{"n_head": 6, "positions": "rope", "qk_norm": true, "tie_embeddings": "early", "parallel_block": false, "optimizer": "adamw", "beta1": 0.9, "warmup_steps": 535, "steps": 5864}
Each number is 128 + 32 x the weight over its row's rms, rounded and kept within 0 to 255. Layers, rows and columns count from 0. The size above them is the row's rms in percent of the matrix's.

# layer 8 MLP down (transposed), 2304x576, rms 0.0356, rows 1800-1823, columns 288-431
size [ 97  97  95  96 105 104  98 100 104  97 101 109  95 108  95 101 101  90 106 105 102 103 105 105]
[[108 154 142 158 156  55 128 117 124 135 164 247 167 176  86 113 143  80  76 101 139 153 146 134 151 123 117 129 167 144  95 150 143 159 109 135 127 178 138 123 128 136  81 131 122 105 146 116 130 121 140 146 134 177 161 152  88 149 151  79 187 118 121 128 169  68  98 112 121 161  87 151 145 155 140  90  99 116 114 131  95 165 102  97 165  82 127 129 123 124 114 142  94 116 141 112 119 114 217 142 109 134 159 145 130 137 118 115 133 152 161 112 101 121 130 133 141 170  67 150 175 109 148 122  96 174 115 171 194 136 127 141 124 126 148 143 154 114 116 187 184 141 136 133]
 [ 93 167 146 132 172 148 155 115 218 139  82 114 156 103 150  82 112  77  38 198 133 139 110  76 165 134 124  68 160 116 140 132 138 136 129 120 102 146 176 161 100 152  70 178 135  46 122 111 102 191 124 142 152 141 151  77  89  31 171 127 119 105 125  26 133  85  99 101 112 153 146 112 174 173 114 151 144  90 118 172 121 163 175 101 215 121 128 122 123 148 131 132 129 157 117  87 105 166  91 102 137  90 112 162  82 164  78 115 141 156 134 131 138 154 115 132 113 103  88 147 139 142 165 119  61 137 204 142  50 145 116 102 132 119 123  84 116 118 157 149 144  96 142 148]
 [146 147 115 123 131 169 105 114 144  96  77 153  95 144 145 137 165 185 167 166  91 114 148 156 128 105 123 147 111  74  98 146 157 181 127 136 155 113  96  75 128 128 160 220 138  86  93 177  97 169 127 112 155 119  85 101 139 173 115 104 154  88 136 118 150 142 134 118 104 130 153 138 108 124  72 132 136 163 135  97 161  80 142 120 120  69 147  73  93 112 115 130 115 158 112  90 167 157 126 146 154 139 167 151  96 143 161  98 140 135 156 112 157 116  88 164 135 146 105  92 130 105 138 248 121 134 165 114 115 146  94 131 144 142 130 196 133 130  93  46 104  67 101 117]
 [102  97 130 149 102 166 163 125 128 152 131 197 151 143  93 100 120  24  89  92 171  98 140 124 138 105 147 112 113 153  98  94 143 145 112 171 154  78 135 141 140 153 138 145 147  43 108  88  92 110 106 103 167 225 134 108 137 140 104 101 137 108 130 125 124 156 118 142 184 138 151 146  88 175  92 133 142  99 133 156 161 109 121  97 147 121 107 125  87 153 150 156 104 164 150 111  86 131 149 178 139  63  99 173 141 106 166  74 104 176 188  84 109 116 139 106 136  91  56 140 148 126 149 199 116  92 106  85 127 140 121 134  90  98 109 164 108 112 106 154 135 151 168 100]
 [126 137 120 124  77 107 108  86 103 149 115 114 187 147 150 176 192 136 189 153 129 129 160 159 160  82 126 126 139 161 126 118 134 133 173 142 116 132  62 113  73 135 114 106 141 166 124 125 114 147 116 166 151 113 127  56 100 104 107 198 131 133 117 182 161  94 151 179 124 137  75 158 117  85  87  43 122  96 102 144 172 161 136  94 132 118 186 111  99 112 152 167 124 138  70 130 151  76  87 193 133  87 115 137  89 153 150 100 152 141  83 127  85 130 157 185 110  63 108 143 109  85 152 132 118 106 128 130 161 100 108 134 153 128 149 139 171 168 123 110 200 142  78 111]
 [169 110 141 134  73 147  47  90 113 149  99 115 117  96 147 196 132 139 122  94  98 136 102 155  73 119 158 112 176 117 117 109 140 113 182 127 111 150  41 131 149 141 165 168 120 181 125  94  99 162 128 153 184  96 133 128 147  86 160 212 134 127 211 123 121 126 156 123 149 134 133 152  77 103 131 127 134 166 179 147 140 130  98 122 165  31  65 139 112 166 145  66 101 152 185  61 111  84 100  47  95  73  76 149 153 102 131 133 119 109 173 160 101 134 138 147 131 155 138 132 106 178  89 119 110  54 140 119 105 117 114 106  88 144 155  89 132 150 105  62 173 103  85  63]
 [142 160 123 111 102 116 169 131  98  62 132 133  76 115  96 130 133 180  83 117 151 111 106 124 120 157 105 154 164  78 159 111  64  98  92 121 122 139 148 113 100 114 127 132 156 197 137 106 156 195 112 139 137 110  86 142 112  94 116 161 143 124 128 159 112 115 150  94 112 160 103 148 136 122 187 127 137 134 151 168 133  86 100  80 130 119 169 119 139  93  95 150 136 131 132  70 147 148 157 132  68 166  74 156 205 144 138  78  97 139 173 131  40 166 163 140 119  70 139 110 119 153 140 148  46 102 137 120 111 135 148  64 129 149 128 136 113  60 143 123  91 164 170 189]
 [109 110 144 123 143  88 163  91 139 130 151 193 122 146 127 148 157  66 143  70 125  65  90 113 131  82 123 102 117 127 203 115 117 144 130  77 155  92 156  92 127  63 134 120 133 119 145 137 111 139 144  99 137 174 192 119 145 208  92 111 171 154 113 101  91  81 138 129 105 126  96 130 183 141  96 159 120  81 169  74 164 144 134 209 149 119 165 124 157 145 121 101 136 119 128 163 166 122 175  73 127 142 149 175 123  97  79 105 153 105 107 117  98 127 163 125 116 101 155 146  75 115 120 120 151 138 163 154  93  65 103 117 141 122  77 138  99 111 140 135 127 131 144  80]
 [ 65 111 113 114 105 126 156 162 115 119 168  90 109 117 149  80 132 147 117 129 137  89 155 136  88 167 144 130 124 133 144 151  71 168 132 117 170  68 142 129 111 170 116 161 144 141  73  95 123 121 166 118 169 121 150 146 162 107 141 130 114 159  72 184  84 112 104 153  87  89 125 120 154 189 166 113 103  64  91  71 101 133 107 130  88  77 144  76  63  93 205 148  93 160 143 157 116 197 141 171 161  94  75  89 181 115  86 123 123 127 114 141 139 100  92 104 133 129 122 136 150 106 124 165 198 149 111 136  58 126 150 113 176 187 105 165 161 176  87 137 108 113  98 149]
 [106 144  74 128 199 141 117 113 104 135 123 112 133 120 166 114 128  89 116 221 154 126 125 138 122 142 113 123 208 115  98 118 144 100 105  69 123  69 148 188 176 149 107  78 136  65 172 103 187  83 103 120 107  80  68 121  90 125 112 166 134 131 135 108 136 137 117 119 138 105  96 162 142 131 144 157 119 122 161 162 163 148  74 157 136 138 112 137 155 123 122 137 132 143 128  83  64 124 168 134 174 178 134 153  96 115 165 132  79 122 101 115  61 119 161  93 130 133 162 133 141 135 101 132 115 121 142  53 140 170 124 145 140 150 179 127 189 125 110 121 155 125  39  83]
 [142 145 142  60 128  80 145 144 144 171 156 140 155 109 137  73 149 179 126 152 113  98 117  82 132 104 105 130  99 131  89  74 127  97  93  87  32  91 139 108  89 141  36  80  92 117 128  30 175 114 190  88 115 124 152 128 113 122 140  84 167 178 156  82 151 149 191 109 115 154 115 128 150 114 117 125  98 139 135 163 107 127 118  80 180 133 145 163 119 160  73  82 108 109 119 116  96 116 137 207 124 140 178 135 114 125 178 153 119 100 181  81  89 140 140 104  90 119 123 123 127 111 151 117 122 109 129 102 103 181 115 139 128 157 184 116 109 117 126 116 169  80 137 127]
 [112  99 112 140 132  66 131 162 140 147 140 110  63 104 131 147 116 141 152 105 103 104 172  85  93  64 127  85 127 119 113 162  90 114 122 157 139  47 212 106 108 142  68 115 188 128 130 175 166 119  73 129 117 157 190  68 125 133 118  52 180 146 190  92 131 118 120 121 155 123 137 125 164 146  66 125 117 158  98 172 101 118 121 120  44 130  83 167 137 139  94 115  53 179 106 153 147 126 114 148  76 128 131 148 135 167 144 141  86 138  90 112 136 136 124 108 142 114 123 157  56 110 107 119 119 157 100  98 188  32 133 122  56 103 126 133  95 131 113 124 134 163  98 116]
 [164 154 175  80 171 112  94 177 125 165 125 139 106  84 143  58 157 104 151 123  89 156 108 119  77 157 128 115 106 138 170 142 180  93  84  87 143 133 152  95 173  69 115 146  83 108 162 160 133 111 145 137 134 164 183 106 129  74 166 113 147 123 123 161  91 191 162  74 110  64 109 114 144 152  73 103 116 171 136  77 145 117  97 178 124 135 101 139  80  91 185  89 145 174 141 109 111 128 102 112 146 125 154  51  94 152 170 160 100 142 192 107 104 112  98 131 174 113 102 104 113 191 145 173 191 135 170 119 195 169 113 163 150 168 145 111 166 171 132 210  69  95 140 223]
 [146 172  99 122  60 102  90 156 122 157 176 126 110 143 103 162 137 182 139  92 126 135  93 118 198 203  96  97 155 118 128  99 150 130 118 130 155 137  95 114 199  82  92 124 125 125 127  88 153 148 148  94 117  98  63 107 119 149 121 110 137 165 150 143 117 148 124 114 118 141 137 155 134 134 163  85 116 157  98 181  93 138 164 111 135  42 143 126 165 138 154  86 119 128 131  35 134  87  87  97 150 157 141  86  87 112 135 152 187 199  95  72 153 149 106 153 125  37 132 108 184 162 107 104 118 136  92 121 185 161  91 100 124 109 109  98  59 121 130  65 126 110 114 152]
 [107 155 134  88  93 155 159 173 202 189  89 152 129 108 123 124 181 141 171 144 191 128 105  86 190 129 132 185 133 154 129 138 131 121 116 181 111 149 154 142 168 133 138 120  90 137 113  70 132  99 176  93 167 163 108 212 123 122 138  65 125 158 112 155 104  87 124  78 179 124  98 147 133 125  43  72 166 181  92 132 161 157 205 133  99 179 136 120 100 160 172 135 170 150 140 125 121 114  99 111 190 155 107 139 166 167  69 156 143 107 175 120 106  86 108 190 123 126 102 155 127  99 130 100 143 131 160 134 145 101 147 125 140 161  28 112 132 118 130 112  76  84  94 117]
 [140 101 121  85  90  45 102 132  97 106 142  72 102 168 114 155  87 156 141 145 105 144 111 147 172 182 171 102 170  59 158 142  64 128 105 178 157 132 144 136 134  58 123 132 136 168 146 151 183 121 127 134 117 140 116  74 140  99 156 170  78 181 150  96 138 133 185 113 109 136 116 151 115 118 171 107  91 188 127 143 100 119 142 151 118 100 122 109 141 126 116 153 125 156 207 155 153 142 160 139 140  94  70 121 117  73  91  94 192 155 162 114  86 140 168  95 134  97 134 139  64 147 104  95 134 172 160  89  71 135 102 161 169 112 160  99 115 103 134 156 103 148 145  89]
 [ 81 182 109 134 111 127 126 119 103 123 105  72 141 143 106 131 151  77 158 208  77 114 195  54 110 140 132 119 158 110 146 132 172 167 138 134 123 176 179 131 171  96 116 106 137  83 104  76 141 172 157  55 120  68 125  69 191 138  54 126 111 102 132 132 178 133  99 149 116 156 104 138 133 102 189 144 140 124 167 144 107 128 140 148 139 165 155  93  86 113 126 175 207  89 121 148 161 131 151 152 136 165 189  87 104 117 113 168 151 189 130 110 113 146  87 105 123 132  95 115  52  75 128 158  93 165  48 123  92 142 153 154 158 131  98  73  58 135 133 141  92  57  99 111]
 [127 139 105  85 151 108 124 139  89 160 100 180 133 134 190 154 205  81 139 124 152 104 129 169 114 183 150 119  76 132 142  92 212 162 142 124  94  88 127 130 100 161 132 158 125 134 171 131  98 123  60 161 170  56 157 141 136 171 109 154 121 201  85 139 154 108 214 141  75  82  82  83 141 111 133  73  84 117 214 160 104 104 167 184 153 116 140 153  98 100 194 118 153  75 131 145 156 186 130 115 126 123  79 131 110 116 168 194  74 108 178 159 162 116 146 107 126 123 144 119 113 146  94 203  96 169 138  87 147 150 127 126  79 183  76 144 113  88 181 188 144  69 120 157]
 [162 177 105 144  93 103 128 202 134 112 116 146  57 129 133 130 167 138  83 103 146 145  89 139 151 105 170 124 145 120 142  59 108 130 146 123 150 135 139 129  96 181 155 189 156 133 117 106  87 166 152  96 209  97 173 132 140  92  94 175 156  83 180 131 185 147 117 128 115 152 198 129 122 102 110 131 118  80  81 106 141 100 130 177  64 165 103 129  96 138 168 133  85  98 152 164  95 190 100  80 148 150 115 119 106 121 129  99 141 155  90 186  86 152 133  57 112 190 168 117 134 194 114  62 187 128 106 146 137 147 127  99 140 122 100  63 147 160 155 157 187 134 151 102]
 [ 84 133 132 160 133 146  74  70  91  92 115  80 115 130  95 181 158 151 145 134  48 123 119 127 107 161 141  80 148 113 175  55 110 180 144 154 137  99 135 132  81 124 142  98 158  85 128  74 149  99 151 124 170 104 108 147 215 147 133 130 145 152 188 150 104  83 112 125 124 115 148 144  91 108 146 132 128 119 165 156 168 146  73 159 158 142  79 124  96 222  75 109 107 104  67 189 125 153 128  76  80 118 143 151  88 158 154 150 108 192 120 110 118 130 127 153 157 154  87 123 137 146 102 145 143 130  70 133 101 117  85 179 153 163 117 110 116  73 106  84 120 122 115 137]
 [ 95  80 117 171 158 129 138 164 123 123 122 142  93 144 135 127 143 126 182 137  89  79  70 134 122  72 119  66 128 116 132 181 126 134  93 137 196 133 164 143  91 124 171 150  59  93 149 128 126 133  92 143 150 143 125 163 108 150 175  94 139 103 165 137 140 150 154 108 118 191  95  99   5 126  73 105 105 109 120 145 119 137 122  80  93  78  93  97 137 105 114  83 194 139 188 109 114 171  99 134 103 134 186 172 203 153 104 144  57 176 179 169 148  78 136  97 162 136 166  78 181 180 163 118 174  96 128 100 128 147 139  96 118 118 120 170 135 111 180 115 134  87 107 160]
 [154 124 189 142 170 148 171  85 146 112 146 180 105 190 108  68 146 134 129 160 106 157 156  72 127  99 112 131 169 119  98 134 113 122 137 146 149  90 132 157 117 184 166 163 127 144  88 145 126  90 137 164 152  67  80 133 137  98 166 142 122  83 146 143 144 122 126  77  75 192 129 126 107 148  83 231 111  90 105 130  93 160 123 126  93 132 133 125 110 150 161  87 161 154 133 106 176 128 124 146 102 146 116 169 180 112 165 109  37  94 167 126 159  42 101 119 168 102 131 126 117 111  99 182 123 176 138 142 107 128 185 166 154 163  98 172 145  58 168  85  96  98  86 151]
 [ 60 179 129 113 151 126 125 105 111  99 164  81 176 121 128 164 117 126 120 157 126 124 166 147 157 168  79 159 134 116  58 118  94 108  82  95 123 146 119 141  92  88 108 114 119 117 121 122 105 103 195 135 171  97 151 122 102 117 155 156 134 175 155  98 135 101 142 110 172  80 148 208 149 131 126 125 103 105 111 101  64  95 133 112 112 170 106 181  77  73 141 157  97  79 156 187 126 136 118 173 173  72 121 111 168 102  80 154 182 175 150 140 124 137 104 134 102 159 125 113 127 203 153 160 175 211 160 133  96  96 140 162 141 124  92 129  47 133  82  94 203 130 149 142]
 [120  94 154 151  98 151 138 170 137  73 160 180 163  62 131 100 150 134 136  90  78  96  70 143 147 142 184 174 144 125 143 113 119 141 112  62 108 127 110 122 108 129 106 150 177 114  88 122 119 143  78 113  85 161 151  96 152  64 137 130 141 139  97 148  84 122 161  98 108 194 184 148 103 122 129 146  68 139 158  86 111 136  82  69 156 137  47 146 149  96 112 166 138 116 102  93 103 139 173 131 113 135 132 118  91 121 149 136  87 139 170 106  83 165 159  90 111 116 108  79 124 131 125  91 110 106 169 139 135 119 133 209 147 157 133 199 161  69 114 127  97 111  88 109]]
# layer 8 MLP up, 2304x576, rms 0.0413, rows 1801-1824, columns 288-431
size [ 98  94  99 110 101  99 100 101  96 101 107  97 108  93  98  98  94 101 102  99 103 102 102 104]
[[104 117 167 133  99 171 101 109 163 103 145  82 100 135 131  65  56 129 160 139  90 125 139  99 165 122 108 124 116 125 163 108 128 113 101 180 122 125 116 141 104  88 104 102 176 137 103 194 123 137 124 154 135  90  92 116 198 147 156 172 168 119 167  85 164 144 186  58 115 131 123  80  97 117 100 130 136  85 144 154 111 170  86 124 167 133 131  64 139 147 135  77 116 168 133  92 127 107 110 168  88 114 120 134 172 158  83 117  46  90 141 150 134  57 118 157  86  96 101 135 144 121 126 118 170 136 130 158 138 128  91 123 152 146 160 116 106 118 184 160 115 137 170 119]
 [175  74 110 113 129  74 166 129  76 118 176 127 167 117 103 187 107 169 148 149 161 114 190 123  79  68 138 137 120 113 142 146 169 196 139 136 142 158 166  94  53 145  92  98  81 108 110 148 137 117 185 109 187 155 138 110 111 111 147 114 149 142 133 117  98  96 123  88 107 136  98  86 125 146  80 212 118 135 178 142  91 118 115 120  74 126  87 182 148 187 132  90  83  83 126  98 141 157 129 153  41 103 102  72 151 131 112 128  79 202  99  85  87 143 154  64 107 113  86 127 125 137 127 123 123 183 150 126 128  59 130 120  77 142 113  95  87 110 140 141 136 134 170 177]
 [169 142 159 167 136 112  95 143 155 104 214 114  84 114 160 136 106 118 206 127 148 119 142 222 105 142 138 102 163 129 156 130 168 109 101 119 136 135 141 154  68 139 138 101 106  81 121 147 135  86  84 119 175  60 110  86 133 129 143 138 136 122 128 178 150 146 113 146 119 119  91 103 200 148 133 203 173 190 157  90 114 162  88 128  92 113 146 118 157 179 113  74 128 113 142 118 117  91  65 106  91 106 122 105 107 138 147  98 141 148 122 103 100 187 119 157  95  89 106 130 105 121 148 109 191 101 153 170 150 107 118 116 121 140  95  97 161 109 208 134 185  82 112 123]
 [115 135 147 124 131 136 166 101 120  72 152 142 138 126 185 122 117 156 157  92 118 152 165 148 159  98 141 166 136  99 133 142 110  63 135 143  86 174 153 152  92 160  92 128 117 148 156 116 108 151 117 172 155 170  70 135 167  91 125 145 142 103 134 121 233 117 180 111 144 189 150 109 188  90 101 126 138  92 153 139 133 135 128 125  99 104 164 160 152 186 145 151  87  84 127 118 168 164 121  96 131  73  89  93 112 125  93 140 146  96 120 126 128 107 146 138  88 189 149 166  99  91 118 132 144 143  78 143 115 107 146  82 142 163 139 122 107  85 146 109 199  95 126  83]
 [140 127 146 103 128 120 123 102  93 165 139 135  68 101 108 131 143 134 151  90 210  91 181 131 113 127  94 112 119 145 118 120 167 102  87 177 131 131  84  52  93 139 134 145 108 120  48 167 100 175 119  55 177 143 120 126 146  91 135 103 143  36 223 165 137 143 104 165 134 142 150 126 152 115  94  93 171 139 132  78 122  93 166 154 143 135 134 165 140 149  65 126 122 136 145 115  96 130 105 182 108 108 173 120 186 172 147 182  69  74 124 112  96  74 134 153 166 149 156 131 105 169 144 113 119 112 117 147 183 107 101 160 120 105 171 132 136  94 122 140 172 146 118 111]
 [ 94 128 119  90 100 119  46 157 112 144 102  95 183 179 110 165 137 148 102 113 144 114 135 119 175 128 166 153 117  83 109 114 104 151 163 161 116 103  73  63 110 122 135 191 100 131 123 149 135 137  75  69 138 116 103 119 115 124 107 137 156 110 142 125 100 135 135 107 152 138 104 130 169 169 104 125 107  87 158 137  91 131  43 127 127 137 147 143 133 119  91 128  75 176 162 110  84 126 143 121 166  94 147 138 175 103 178 141 125 122 170 113 118 144 142 138 103 172  94 198  82 123 132  92 130 108 170  96 116 165 154  67 109  99 134 154 148  74 178 135 102 180 113 140]
 [152  93 147 119 128  93 162  46  75 152 114 187 178 167 138 127 130 148 145 150  92 148 138 123 145 102 100 113 148 116 140 126 149 141 132 133 176 159 188  89 160 125 130  56  94 128 113 150 111  78 163  91 166 111 132 110 152 133 100 182 212  28 148 163 126  65 159 189 177 134  72 190 100 116 114 137  90 131 104 203 147 180 156 106 118 163 100 113 149 118 113 158 111 138 189 142  63 112 163  98 121 100 121 177 165 158 130 144 127 136  94 126  77 141  99 150 175 144 166 112 160  77 108 131 180 138 116 152 145 162 198 161 157  96  70 141 152 122  81 180  98  96 138  96]
 [137 122 138 120 108 140 149 180 110 148 189 108 131  78 180 107 131 180 163 102 103  90 178  69 111 135 162 128 166 130 115 108 128 119 131 151 138 180  99 143 131 149 101 149 123 137  95 123 117  73 148 149 128 191 120 207 126 180 170 175  79 137 149 192 110 151 192 146 129 105 187  95 125 100 103 165 163 102 108  77 126  84 184 132 102  89 166 119  79 152 144 142 124 169 115 137 101 188 113 144  96 117  94 112 155 150 115 123 135 167 111 128 160  97 103  83 122 140 102 215 105 122 173 133 188 135 140 106 160 121 123 108 162 151 105 168 124 112 118 207 113 139 129 157]
 [124  83 138 115 142 174 149 154  70 158 132 115 125 117 140  69 109 138 183 177 130 130 148 140 148 106 122  97 175 112  65  87 107  83 140 112  95  97 168 175 136 110 102 196  94 147 130 109 103 141 146 125 128 118 141 135  82 123 134 146 119  86  95  68 197 163  85 133 119 115 143  73 156 144  76 148 144 112 159 125 149 133 141 121 140 156 111 104  91 120 148 162 115 126 177 117 156 131  85 130 163 133  98  95  74 122  96 165 174 139  59 129 146 121 157 160  83 125  77 160 124 114 121  96  84  98 111  88 121 148 149 123  69 129 145 101 186 165 164 150 173  94  51  62]
 [ 88 122 141 108 203 138 120 129 101  63 159 131 114  95 155 138 104 144 165 115 139 153 169 162 147 123 188 202 119 155  97 133 123 127  75  97 169  65 171 162 157 180 152 133  79 165 158 114 177 112 108 158 170 143  91 151 119 130 136 149 121 139 135 128 137 113 161 113 119 130 137 100 158 135 132 134 152 163 163  77 115 112 156 130 167 148 119 134  94 104  81 130 192 113  67 115 198 160 102 129 106 176  74 166 138 149  97 212 102  72 132  77 100 182 125  86 163  99 136 151 114  84 121 114  98 134 131  33 158 157 151 198 117 160  98  86 138 113 106 131 167  87 108 123]
 [105 100 159 171 110 148 129 206 105 144 101 142 127 116 128 156  61 137 213  99 143  86 137 158 154 108 156 115 143 134 173 148 158  82 129  67  80 102 151  73 129  80 153  83 142  93 166  98  89  53  97 145 129 174  79 151 133 169 127 140 132 144  96 143 131 125 153 124  79  96 115 130  78 119 142 128 116  98 136 170 138 126 144 151 132 167 140 179 172 151 122 194 126 139 185 105 106 126 133 173 191 135 109 157 115 143 140 155 123 205 111  79 121 127 111 165 107 188 131 133 158 122 152  78 195 141 132 177 166 104 207 104 116 135 102  88 118  79 110 107 105 122 130 125]
 [201 115 128 121 116 131 152 127  63 126 187 190 106  87 185  87 118 110 114 115  98 190 141 107 135 100 101 150 155 181 174 162 111 146 165 135 131 128 130 177 145 130  75 121 136 122  94 138  93 111 116 103 167  65  68 113 156 163 176 134  69 119 111 133 126 149 135 189  90 131  85 119 131 142 111 174 151 154 111 135 116 129 149 182 169 127 121 139 103 138 159 124 140 127 129  64 103 106 101 150 104 126 156 160  77 121 156  99  89 126 169 113 124  83  62 114 184 149 134 122 152 115  92 131 116 146 165  93  96 200 188 133 210  99 130 108 106 137 142 142 110 150 147 157]
 [173 102 201 186 157 112  86 148 125 131 125 128 123  92 125 129 173 138 123  51 113 186 168 143  79 162  48 141 114  92 177 158 106 130 113 112 156 144 116 106 104 114 165 139  90  92 204  98 136 158 164 124 172 112  94 115 178  84 133 181 172 119 178 142 119 101 131 115 200 111  74 111 140 146  62 105  91 104 174 101 121 150 131 144 181 139 154  87 149 115 148 120 132  92 112 155 141  96 143 123 144  95 153 111 100 200  94 168  52  50 117  83 153 109 123 125 136 162 116 126 114 131 142 113 156 163  81 116 124 118 157 120 163 125 168 136 180  83 178  90 109 173 114 108]
 [161 172 144 130 166 105 125 151  66 156 120 166 119 134 149 142 150 141 106  87 167 188 141 151 118 115 126  81  62  36 184 204 169 129 135 152  92  99 125 144  53 137 113  89 155 163 152 157  67 109 130 169 101 163 142 117 147 125 187  95 144 116 166  71 101 120  97 122 171 135 156 125 133 104 142 120 135 154 161 127  68 162 118 170 121 127 163 209 162 158 106 192 116  58 116 121 148 105  78 125 104 134 223 118 174 163 126 125 118 116 153 116 177 113 137 141 146 146 131 126 178 117 134 133 109  63 104 189 138  48  91 140 100 173 149 129 116 147  98 172  97 160 117 142]
 [100  85 132 104 193 136 141  97 134 150 104 129 106 141 158 114 150 131 119 113 104 162 156 126 115 106 139 130 111 187 116 172  95 131 133 121 111 106 112  93 139 132 114 102 145 147 147 158 178 108 113 210 163 107 162 123  78 144 128 113 118  97 127 144 210 154 190 132 149 154 166 113 107 136 101 158 127  97 160 151 136 123 113 149 167  80 175 149 109 159  52  90 144  81 161 145 134 112 112 152 142 145  98  76 123 189  95 130  97 162 163  87 133 106 143 119 127 100 157 113 129 100 161 112  97 139 112 139 135 139 127 148  76 190  88  91 100 125 144 167 161 161 119 168]
 [124 159 129 105  51 164 146 155 127 119 117 155 163 152 136 126  89 149 146 130 120 130 145 106  74 160 131 145  96 113 168 177 120 209 129 140  70 132 177 112 158 104 101 143 116  80 129  62 133 123 127 137 184 159  94 113 131 162 168  89 146  57 147  12 144 157 139  97 143  75 178 121 178 125 118 136 135 111 119 103  87 136 114 160 115 148  79  70 119 165 138 162 114 136 103 102 166 139 116 133 112  54  67 132 150 127 137 141 123 101 122 155 147 116 113 115 189 199 141 165 151 130 134 130 131 181 124 113 147 126 176 113  91 108 114 143 164 109 150 100 128 174 105  80]
 [128 137 175 154 156 156 135 143 170  96 178 112 163 173 140 145 166 131 113 109  88  91 169 150 134 103  91 102  49 135 121 119 139  93  82 159 153 129 111  98 158  87 105  87 121 158 199 151  55 124 113 132 161  93 147 137 172 127 162 112 125  95 126 124 134 120 100 108 178  94 119 140 119 159  87 205 123 147 208  49 111  86 116 121  83  86 194 169 116 138 134 170 154 137 168 108 134 147  93 114  98 154 112 126 117 235 188 183 153 113 136 187  99 100  81 119  98 137 108  89 103 101 202 134 113 161  72 132 126 147 108 130 183 135 180 122 108 117 120  67  92  96 160 123]
 [ 64 117 171 144 146 187 123 130 181  96  92 103 188  79 162 157 123 127 147 140 129 119 158 131 115  88 149 132 124 134 191 148 179  89 120 168 119 189 155 160 114 112  90  92 156 164 176 130  41 111 108 106 103 161  86  92 206 102 129  84  90 129 172 113 105  61 138 163 128  39 103 168 131 144  97 154 139 130 135  82 142  81 123  97 132 193 114 141 160 172 131 154 105 130 137 149  97 131  98 133 110 114 111  94 111  79 162 176 120 120 131 175 123 142 125 156 114 130 203 152  97 111 190 111 179 177  83 133 155 130 123 155 102  89 136  81 151 101 129 134  86 113 111 170]
 [116 120 174 162 105 144 109 140 136 126 139 128 123 153 170 129 102 154 147 148 138 111 124 108 189 139  70 100 105 149 165  95 113 117 155  94 168  40 106 177 106  91 134 149 147  63 147 139 135 115 204 158 153 153 133 185 136 129 151 155 129 132 143  90  90  60 142 158 199 113  84 135 117 170 130 126 105 128 153  88 106 167 150 111 114 140 123  84 141 141  17 215 148 186  88 139 136 175 124 151 123  55 152 134 111 184  79 150 139 144 154  74 125 145  57 111 181 115 106  77 138 152  97  82 139  78 132 166 109 177 115 106 131  54 199 101 141 150 127 141 148 123 159  92]
 [142 141 175 152 165 130 134 126 160 154 166 191 122 174 158 113  89 131 155 119  49  72 169 158  73 119 150 165 126 139 172 183 122 104 126 145 176 136  96 195 117  99 113 168 169 141 170  86 112 124 110  98 138  97 143 180  81  87 144 161 111 126 178 100 151 151 205 122  88 106 174 149  72 126 101 146 104  99 146 110  93 160  64 109 148 137 143  94 138  93  57 121  83  89 190  93 105 140 159 100 108  91  44 139 198 154 209 165  78 139 127 121  99 109 175 127 132  72 143 119 135  56 106  90 106 129 131 118 121 138  91 102 157 142  78  92 141  74 102 113 138 131 182 164]
 [126  73 102  91 154 149 133 116 157 104 118 164  99 134 142 104  81 114 136 142  59 128 161 131 132 145 130 161 159 109 108 152 117 113  88  91 104 147 135 155 122 129 115  53 100 151 159 168 180  84  58  68 160 101 159 157 108 139 153  98 211 105 104  80 132 144 206  98 135 118 178 151  98 133 107 190 156  73 160 137 112 130 123 121 163 153  92 122 136  99 187 174 102 102 104 151 125  74  40 118 114 113 155 128 175 143 198 154 120 149 173  64 110  95 200 161 167 157 132 104 101  95 183 134 134 170 127 120 137 129 106 131 111 101 134 182 178 123 156 120  94  82 113 125]
 [136 149 160 139 131 124 120 148 124 125 165 167 134 113 150 103 114 197  98  91 148 158 153 161 122 183 199 169 112  99  93 159 119 101  92 149 153 170 160 132 111  99 104 101  82 125 147 155  85  98  95 135 153  97 108 131 146 183 144 136 145  90 142 134 117 102 176 164 101 127 162 112 112 108 102 129 116 171 132 178  96 122 153 103 103 179 119 110  83 117 129 106 121 160 152  66  98 131 113 135 119  87  57  67 122 130 136 202 100 156 145  67  87 117 121 112 109 136 127 137 147 159 147 114  81 148 178 131 152 142 139 142 158 137  64  76 152 137  78 116 130 176 132 137]
 [191 146 101  78 137 166 112 145 157 123 162 171 179 153 126 148 157 165 208 149 155 105 141 175 161  74 194 147 145 101 111  71 170 179 123  87 117 139 157 106 148 182 106  83  96 105 145 182 108 137 105 169 157  85 136 195 176 109 196 112  67 134 190 138 149  78 118 133 108 113 176 170 151 121 202  97  97 129 120 121 104 181 136  88 113 172 190 136 144 108 138 136 127 129 133 119 100  80 152 153 141  98 154  81 122 141 106 112 140 177  93 165 180 154  92 111 158 140 159 181 120 184 118 116 148 136 137  92 237  60 147 157 135 141 148 145 147 140 111 116 124 153 117 127]
 [ 93 143 138 114 129 135  78 140 118  96 128 117 122 181 106 169 135 118 202  82 124  92 135 106 105 145 145 101 128 150 144  81 125 137 163 140  93 149 132 141 157  97 174 154  66  98 138 143 160 122 102  57 154 171  85 153  96 122 124 110 139 134 135  74  94 147 139 135 121 139 164  90 116 166  71 149 137 140 145 169  89 125 114 142 130  17 110 109 119 145  38 168  99  73 118 139 119 150 192 146  89  73 115 141 133  70 143  90 154 187 158  90  98 112 106 139 126 122 126 124 171 122 145  94 106 119 118 131  91  85 116 130 132 111 138 112 117 144 148 134 109 163 137  85]]